config.toml
num_attention_heads = 2
qk_norm = true
tie_word_embeddings = false
init_std_o = 0.0164
init_std_up = 0.0867
weight_decay = 0.024
doc_mask = false
train_tokens = 119500000
Each number is 500 + 50 x the weight over its row's rms, rounded and kept within 0 to 999. Layers, rows and columns count from 0. Numbers have three digits each. The size before them is the row's rms in percent of the matrix's.

# layer 7 MLP down, 64x256, rms 0.142, rows 49-63, columns 192-255
092:571556534510542546490509551461502539525446505545503510499470419456521494538497506594409506455439475398494501443459463492464531508472429323490496430516423478511531542498546461544419477457592514
114:525515434601500447454483517446507451507515501524448457555472465576509431548493488529512504474459411567535461547464541542449506612538512513374501461514446449472569522556497468478538544432464562
093:447515417466416540508499448475458488536506494496511496514394541527447437488436520400522433527550463481617447514534570480524542433394508493487417488496568436517532553480516511419485531511448547
093:439517564506493511455483519532434562546494545446416456437520462552452539457557504410552495503548466557636475473516513467434402470477486450538445481476481393461505594548464496515420431451502460
097:471550511531497458584564497523502511547444443589565495518588441501508570470525486583508505512639543590501536573432559587495563563543487467550554486493416588546443504495511472456471444464413439
111:464430455461550473527476587630516380472480440484576496531547534526446501533456462498502467536486469460501538548563439465441533777484519497493493470573488473497531537498485504533479579562427546
100:611522510497521469475506502584522574507468504516496523561573536594535446499467480426516498505459532479448528492538464500553516466468577556584495506533569450552495426557558496461573407507418557
111:450452451398479435609493536485566551432581528451562531503370420512602490457583507439464476538559559472492442494516535489542379637483446515473404509455444516576469522503484512513559543399485504
105:524475478461486407502552503485427600423392375497472495486587601503412462551551487398515492488557387555478441465468460436475534351512506598562486460387517510512528488585449532548539495532466520
094:577522540532486489592504531487553444456551407431543490486499465573491535463560528546450531511535597465463486549538519431463483501535594452565513554490439597566617528410601509470507499509444494
095:501471618500439570451519581401457467542545587363504460528526533493521547499532492490498543469496504452435510576527529541456483548466411487481441481460600461464480466511482475497505549472511553
103:543435448412477525520490449584547439448507472494419470555471505611436567474484512528445603526422564389527623537505555529586480497483506611493526524533464529462466393528479480504484394489507506
102:535533513542476453495520438436532493530580446427419422501392495480527513510547515507569540533457442381498570438458537478585443560470450456474534536457417522468568508503509519507599516558522568
097:455479552534441395362441500581480548504524540523555589472507497447491454493454431531500440478495551526419508547519467491523485525550443457446457574436533509474428435588517499543480474556574441
102:437455488513455432476414505548536431456587505590493501416407430439505476531450477516435450495487482465492575521491510533384456449535541563406500466397543487507481534502530608471435511507552456